Part of a small language model's weights: 15 layers, gated attention.
Each number is 200 + 20 x the weight over the matrix's rms, rounded and kept within 0 to 999. Layers, rows and columns count from 0.

# layer 7 MLP down (transposed), 384x128, rms 0.143, rows 369-383, columns 0-127
206,175,216,206,188,191,155,188,197,210,184,173,181,200,250,198,213,157,198,192,182,184,207,198,246,220,200,166,198,187,194,219,166,190,217,181,198,164,210,185,231,220,164,212,184,214,188,155,187,216,183,238,217,186,195,188,222,186,217,192,184,193,206,222,177,215,181,219,193,191,246,148,193,179,181,200,205,159,221,173,208,208,174,209,181,194,173,203,161,236,239,222,203,194,188,215,161,191,192,239,203,208,212,228,194,160,196,182,188,189,196,205,201,213,167,194,230,174,216,212,162,187,216,220,192,197,243,190
158,177,202,217,165,145,191,231,206,214,187,197,196,212,180,201,247,205,208,233,194,195,197,204,187,165,204,207,220,198,199,249,199,244,180,151,226,219,216,183,200,183,174,168,169,231,218,172,202,177,216,196,222,219,201,204,214,182,189,191,172,189,212,181,201,158,231,189,199,224,195,178,221,212,213,216,207,202,197,238,226,189,175,234,178,198,195,202,201,191,219,191,205,149,180,174,206,217,161,205,231,215,174,189,179,221,200,207,211,197,200,213,188,193,217,229,229,201,206,206,191,206,215,221,161,200,204,183
211,213,189,197,202,225,201,191,203,200,154,198,186,194,206,226,179,220,202,214,224,193,195,202,200,219,195,187,207,193,201,196,190,181,230,221,169,223,186,212,210,213,191,195,185,203,200,221,243,198,214,168,197,207,227,178,185,215,196,169,214,206,195,188,218,221,170,208,167,207,209,193,205,203,191,231,199,188,200,173,195,190,183,156,196,215,201,184,187,210,225,185,167,187,197,176,189,196,214,208,194,193,226,182,209,208,191,261,175,188,207,213,204,220,178,210,218,176,191,176,212,215,212,188,225,245,190,214
206,212,201,216,234,181,180,183,189,194,175,211,209,205,192,213,194,242,211,193,182,227,218,187,206,200,208,189,227,197,182,200,183,187,250,214,158,188,179,208,201,188,168,219,205,221,218,188,211,182,207,211,205,242,224,142,181,191,173,208,180,219,195,202,189,212,212,229,189,215,179,197,210,206,214,195,208,193,211,188,185,203,198,207,205,161,200,178,197,190,220,170,182,216,211,215,241,206,179,228,182,200,172,208,175,195,177,187,186,206,186,176,195,194,216,196,184,185,196,219,191,211,196,190,190,195,164,207
226,210,178,237,238,188,192,230,233,169,215,192,193,199,190,219,207,222,190,218,178,161,211,225,195,208,227,227,178,207,185,226,191,231,214,187,220,233,206,168,214,190,193,228,186,212,204,197,195,214,192,247,214,217,195,244,188,214,188,167,200,212,160,209,202,183,194,193,203,194,196,181,198,206,174,236,183,179,201,205,159,186,209,210,194,229,219,159,192,205,186,198,198,185,206,187,190,184,198,181,186,217,189,199,211,211,185,190,203,219,205,186,187,202,177,238,209,222,187,203,220,207,164,220,223,198,214,188
166,181,190,196,179,203,212,177,173,174,165,197,244,158,174,194,214,180,237,192,201,191,196,217,187,193,206,155,231,212,183,204,235,193,215,211,194,196,228,193,237,196,202,191,211,229,195,181,185,193,166,214,193,199,205,187,180,189,250,228,175,216,204,197,191,193,200,231,190,185,198,202,195,169,204,212,201,222,212,190,182,169,190,211,166,170,221,204,173,195,176,195,171,180,214,206,172,227,194,158,217,214,227,179,219,218,199,182,194,171,178,177,213,215,203,180,193,191,212,210,166,196,201,217,171,253,206,247
203,201,193,189,207,224,201,185,200,162,179,213,206,222,178,205,211,169,198,191,200,210,158,226,181,248,195,211,191,157,203,222,188,184,231,214,204,192,216,216,223,173,230,207,244,224,199,230,221,186,145,196,177,196,233,168,196,199,227,238,230,205,232,204,216,172,167,169,189,196,204,200,198,195,201,174,179,198,230,202,168,199,199,215,170,205,204,174,196,215,196,185,203,214,198,204,188,205,186,204,165,201,179,205,181,214,233,194,198,192,195,205,188,193,213,194,181,174,224,190,181,176,210,187,198,217,186,199
188,207,212,173,211,234,224,214,198,254,192,179,191,206,197,197,180,188,200,197,191,205,201,191,214,212,218,167,211,167,245,159,223,189,206,183,177,215,233,201,212,160,212,208,206,215,216,184,196,192,191,199,174,180,180,216,235,168,179,233,179,193,222,248,230,199,180,198,225,245,208,204,191,231,211,217,184,187,217,196,217,224,190,209,224,254,199,225,203,206,208,185,228,200,201,197,199,226,211,203,237,169,199,234,225,203,238,180,186,157,217,209,161,211,167,217,239,180,219,194,208,185,212,234,196,205,232,191
198,197,252,198,162,185,169,218,235,202,246,171,207,223,205,207,196,200,199,205,188,215,209,192,186,197,226,201,217,201,213,196,208,168,225,213,155,205,203,226,208,207,178,211,212,213,218,210,204,202,223,184,204,222,183,184,223,208,187,224,214,191,188,216,232,191,204,215,209,197,216,196,206,164,189,214,174,178,249,212,180,203,213,169,212,229,193,188,200,202,202,175,209,211,190,176,209,204,197,203,206,223,226,200,194,204,215,196,193,187,227,192,209,223,194,204,199,206,187,212,201,172,160,202,216,208,188,177
177,190,181,197,202,211,201,205,205,185,170,190,182,195,228,217,189,195,204,226,214,182,185,224,212,188,193,230,165,208,187,220,213,185,197,199,202,193,181,194,168,183,243,208,233,208,194,172,203,208,174,234,205,201,196,190,179,192,193,211,214,202,207,198,203,213,164,179,195,210,186,237,188,219,193,169,183,231,225,197,195,208,211,199,212,189,187,198,206,189,236,231,208,209,198,191,213,245,202,194,245,171,212,211,185,189,200,200,186,203,214,196,192,184,218,172,179,173,219,202,212,196,200,213,239,198,227,207
237,218,212,214,153,165,185,200,206,247,217,188,180,218,186,187,223,200,193,167,199,225,232,201,198,212,196,172,180,184,223,180,209,207,162,192,179,176,233,194,212,163,234,220,186,193,201,197,200,173,196,234,209,200,208,214,206,151,214,235,170,238,193,180,176,220,192,179,220,215,225,187,194,233,167,203,227,213,208,230,186,216,230,197,195,179,209,192,223,190,223,186,216,223,213,187,201,219,228,178,195,156,212,219,211,223,203,189,198,209,214,212,182,184,166,185,209,209,252,216,180,236,176,181,165,176,204,228
198,193,244,206,166,185,205,195,183,169,196,238,187,197,214,198,196,197,214,219,247,195,213,163,172,204,188,231,212,204,196,213,203,198,175,218,197,208,208,182,223,200,213,217,203,171,192,186,217,171,188,230,208,186,253,156,243,226,235,202,197,187,190,208,175,188,200,156,150,219,188,210,203,219,231,205,208,191,184,207,190,195,192,196,203,182,241,198,171,195,201,237,198,187,177,195,188,228,194,225,187,190,171,231,195,176,227,195,176,224,175,224,215,199,206,210,217,218,219,219,180,206,186,202,225,175,163,216
205,244,161,178,205,214,149,212,205,244,237,189,210,217,200,173,212,172,219,212,190,167,222,202,222,173,192,179,215,207,224,223,190,231,226,164,208,204,204,214,224,214,234,193,182,189,185,197,219,226,218,230,208,194,186,245,185,202,197,217,206,219,176,184,241,181,210,201,218,226,172,193,208,192,205,213,149,232,201,204,220,186,235,228,205,235,168,196,179,247,160,196,222,223,200,235,192,223,172,185,219,180,198,195,210,228,232,194,211,211,176,204,217,208,226,226,223,182,174,212,240,170,202,212,190,238,164,176
208,238,181,223,180,162,247,251,200,251,197,215,204,189,194,192,195,216,169,205,193,212,196,202,184,174,189,232,184,173,191,215,188,173,170,178,203,194,186,150,194,202,226,223,200,200,228,186,211,205,186,178,203,186,207,191,189,237,215,185,213,201,201,231,185,197,185,207,205,176,204,172,200,171,155,191,194,240,239,186,204,171,195,206,201,238,202,186,185,207,233,191,218,193,216,183,174,149,217,170,183,193,225,185,165,186,178,236,205,197,191,213,222,199,227,188,230,200,233,211,176,242,194,218,205,197,148,205
183,176,225,171,182,202,184,185,186,190,235,141,194,191,212,187,210,210,194,207,212,198,210,200,193,228,199,175,218,200,217,193,226,191,210,214,232,194,182,221,181,196,199,193,206,214,198,204,182,214,201,195,207,221,231,154,214,205,201,223,206,185,208,210,203,202,231,211,206,204,222,201,207,206,168,215,187,220,202,198,203,205,206,194,181,206,209,161,220,206,210,186,200,237,210,206,200,222,189,187,221,206,218,204,220,186,192,203,211,205,220,184,185,208,168,209,218,183,229,190,196,187,196,214,219,200,207,196
# layer 7 MLP up, 384x128, rms 0.144, rows 370-383, columns 0-127
176,181,208,211,212,203,169,195,174,208,210,222,213,208,215,154,223,205,216,224,205,248,190,181,222,196,211,206,182,215,174,194,160,203,207,198,223,196,191,222,209,195,164,193,170,211,211,173,191,199,208,192,209,181,188,192,234,244,176,203,216,177,210,179,194,204,203,176,175,174,191,192,211,191,181,186,174,166,187,183,226,187,211,195,221,202,186,250,185,233,222,224,202,180,196,209,144,166,204,172,196,150,166,203,202,215,239,189,201,213,202,194,196,199,208,195,178,209,208,230,211,201,228,230,201,172,178,238
212,204,207,215,202,201,195,199,199,181,185,205,242,170,158,199,213,193,176,206,210,201,190,208,215,201,173,203,210,171,212,188,207,185,177,184,176,184,201,160,197,194,186,207,171,170,185,186,209,206,197,150,240,211,217,196,207,205,184,166,196,206,191,178,196,250,206,185,218,168,192,207,209,202,238,235,201,163,198,205,183,205,222,207,231,199,167,205,215,244,190,179,195,218,206,211,181,208,182,206,226,207,196,204,201,199,200,244,149,201,225,194,209,190,185,182,226,198,214,203,208,187,206,216,176,188,254,202
202,226,216,192,209,220,203,174,219,192,192,205,193,215,204,202,204,222,167,209,197,184,193,214,175,217,150,192,162,221,173,197,208,236,182,229,205,200,183,204,220,212,193,196,196,183,192,193,160,256,178,223,200,200,175,198,207,204,232,185,182,185,189,184,185,221,219,154,199,186,211,200,199,179,194,208,197,190,213,215,209,157,211,190,191,217,200,214,190,227,152,209,207,182,204,224,168,177,200,204,199,185,212,168,213,171,198,194,186,194,194,196,183,164,207,207,200,189,188,205,202,182,217,184,214,169,207,194
204,211,199,203,211,195,204,190,209,225,212,199,216,234,202,161,229,199,194,232,224,204,216,220,180,180,221,199,219,201,172,226,163,223,184,215,220,201,170,210,181,197,187,212,203,221,230,227,191,172,211,187,203,212,194,229,191,209,201,214,225,184,221,218,181,231,207,184,179,171,171,186,225,189,223,210,188,204,219,199,171,234,205,188,185,204,178,201,214,204,191,194,195,210,196,203,204,188,168,188,204,193,213,178,247,184,197,188,180,198,201,219,221,197,212,162,196,188,180,199,184,197,180,196,183,155,219,222
191,225,184,176,218,191,201,194,189,211,195,206,200,199,166,215,178,188,192,164,225,198,187,204,177,216,150,210,164,202,181,187,229,230,207,211,208,214,185,200,203,200,201,182,221,177,211,151,204,178,198,193,213,188,178,209,241,239,209,197,178,195,206,197,221,203,196,238,195,198,210,188,193,191,212,202,197,204,165,182,174,183,195,190,196,221,183,195,184,188,168,202,209,184,171,220,205,185,167,159,177,199,217,171,240,208,233,221,153,196,241,182,195,182,184,173,195,223,178,230,206,204,242,192,208,216,214,204
208,218,182,174,219,245,216,182,223,199,197,211,192,233,198,210,187,180,219,195,206,221,195,206,188,202,199,217,159,182,177,206,188,225,207,207,202,204,199,199,221,226,241,168,202,195,187,198,199,213,191,173,199,247,162,220,231,220,208,152,239,172,207,197,196,213,183,224,209,186,201,197,164,222,203,218,197,161,193,176,208,191,190,192,234,198,201,212,166,200,142,177,195,211,167,224,161,219,168,171,217,208,235,208,241,207,228,214,210,190,238,210,199,214,201,220,198,186,176,190,221,191,229,198,211,197,219,176
212,187,177,199,241,184,202,178,158,188,183,193,228,219,207,218,223,201,187,226,239,213,213,165,155,216,157,236,181,209,198,197,195,200,202,199,208,167,191,175,203,193,224,206,225,213,205,184,218,243,224,207,207,198,177,219,175,223,229,169,172,197,156,183,223,176,193,171,234,185,197,207,191,179,205,183,244,178,156,178,215,167,176,202,204,206,194,219,200,218,209,204,184,192,223,195,193,191,194,188,212,236,202,227,205,239,187,228,183,171,167,208,191,188,222,192,199,177,229,200,210,210,196,222,178,172,206,197
201,197,208,198,216,199,209,190,215,200,198,224,191,197,206,188,197,226,187,200,189,215,173,204,174,196,162,225,201,177,209,182,200,191,204,211,205,182,179,205,183,166,208,209,216,217,185,181,211,240,193,206,210,204,199,190,212,202,192,178,183,188,202,164,212,197,201,213,257,210,206,167,194,225,211,173,255,212,206,139,178,186,195,197,196,220,151,190,221,195,218,212,211,154,195,212,206,183,157,203,211,217,185,221,194,211,194,233,190,204,179,231,165,228,171,199,165,233,210,204,193,182,179,212,195,211,206,231
209,206,194,164,233,210,190,162,195,208,195,198,199,223,190,188,168,207,190,213,201,222,169,215,158,217,203,184,191,192,192,196,191,220,227,210,225,189,194,214,223,192,193,200,213,208,202,206,200,244,225,216,197,229,190,186,226,200,166,185,184,167,210,201,205,197,250,194,235,189,187,200,210,200,201,207,203,178,176,189,193,199,195,232,222,242,213,184,186,194,189,205,199,220,219,211,193,194,187,189,162,236,205,195,257,196,190,232,213,207,203,204,220,198,200,199,190,184,204,189,164,213,223,212,198,190,211,180
177,168,171,190,235,242,228,174,160,200,196,225,193,202,205,195,197,212,204,207,210,179,193,212,183,173,187,207,185,206,210,206,211,189,223,194,198,201,181,155,231,178,201,190,223,216,230,163,181,200,245,193,198,220,204,198,223,230,165,170,224,225,211,178,208,156,204,193,202,199,175,202,194,196,198,181,181,156,189,200,186,158,223,192,191,197,209,224,208,189,199,224,176,213,202,223,203,179,204,246,246,238,191,202,181,206,169,224,191,166,228,211,221,180,214,176,207,217,217,181,201,201,204,200,217,211,225,185
188,186,204,196,260,214,158,173,190,207,210,222,234,217,201,194,196,189,184,217,205,205,174,195,203,198,172,193,191,230,176,246,213,216,196,204,203,230,162,199,231,183,214,234,222,197,173,199,174,208,218,219,201,161,240,201,181,188,192,185,186,182,183,182,198,189,240,199,205,203,210,228,190,198,165,207,202,146,195,210,190,210,201,170,223,213,203,238,189,213,192,182,231,178,190,227,200,202,196,227,190,196,155,190,220,240,183,203,193,203,204,196,229,201,200,211,213,197,199,196,198,202,206,227,195,209,220,208
216,236,197,185,202,216,189,204,189,215,203,215,220,171,168,198,149,220,221,209,224,193,221,205,177,219,161,197,212,234,217,188,206,217,212,196,187,202,216,197,193,186,202,190,195,196,178,177,234,177,237,209,186,185,187,211,156,223,187,171,179,200,173,192,192,198,188,192,214,163,166,183,169,196,256,210,206,179,204,182,206,193,225,171,230,216,193,223,189,175,192,225,207,202,217,188,190,170,216,216,235,183,179,208,207,227,219,189,180,198,168,208,198,165,164,165,187,180,222,248,226,196,184,210,182,172,199,227
221,184,180,227,192,204,209,199,205,203,234,200,197,176,187,138,227,182,199,243,213,219,180,188,171,177,175,212,187,231,189,203,201,176,173,174,200,219,202,204,187,162,215,174,177,177,190,200,169,188,202,169,195,231,183,214,180,205,183,205,217,172,175,196,181,205,188,209,218,199,200,183,197,219,182,212,205,230,174,210,187,205,189,200,217,219,191,258,181,202,212,209,220,183,208,212,184,190,199,226,188,153,230,189,205,202,234,184,200,187,190,144,202,215,215,176,194,232,207,199,185,210,238,169,167,167,183,194
212,234,196,210,208,177,199,188,207,189,211,202,172,222,200,212,178,210,202,181,190,211,207,191,172,175,189,224,219,198,199,209,179,225,212,200,190,190,206,202,199,208,213,223,179,203,164,165,187,209,202,193,169,195,207,189,218,217,181,189,189,191,198,168,176,224,220,170,242,192,187,205,180,220,204,204,210,198,179,207,207,185,235,222,217,195,203,220,189,207,201,210,180,179,177,214,214,177,214,168,196,220,200,225,217,203,178,181,227,214,147,165,192,176,219,195,197,186,236,192,202,202,209,211,201,198,216,225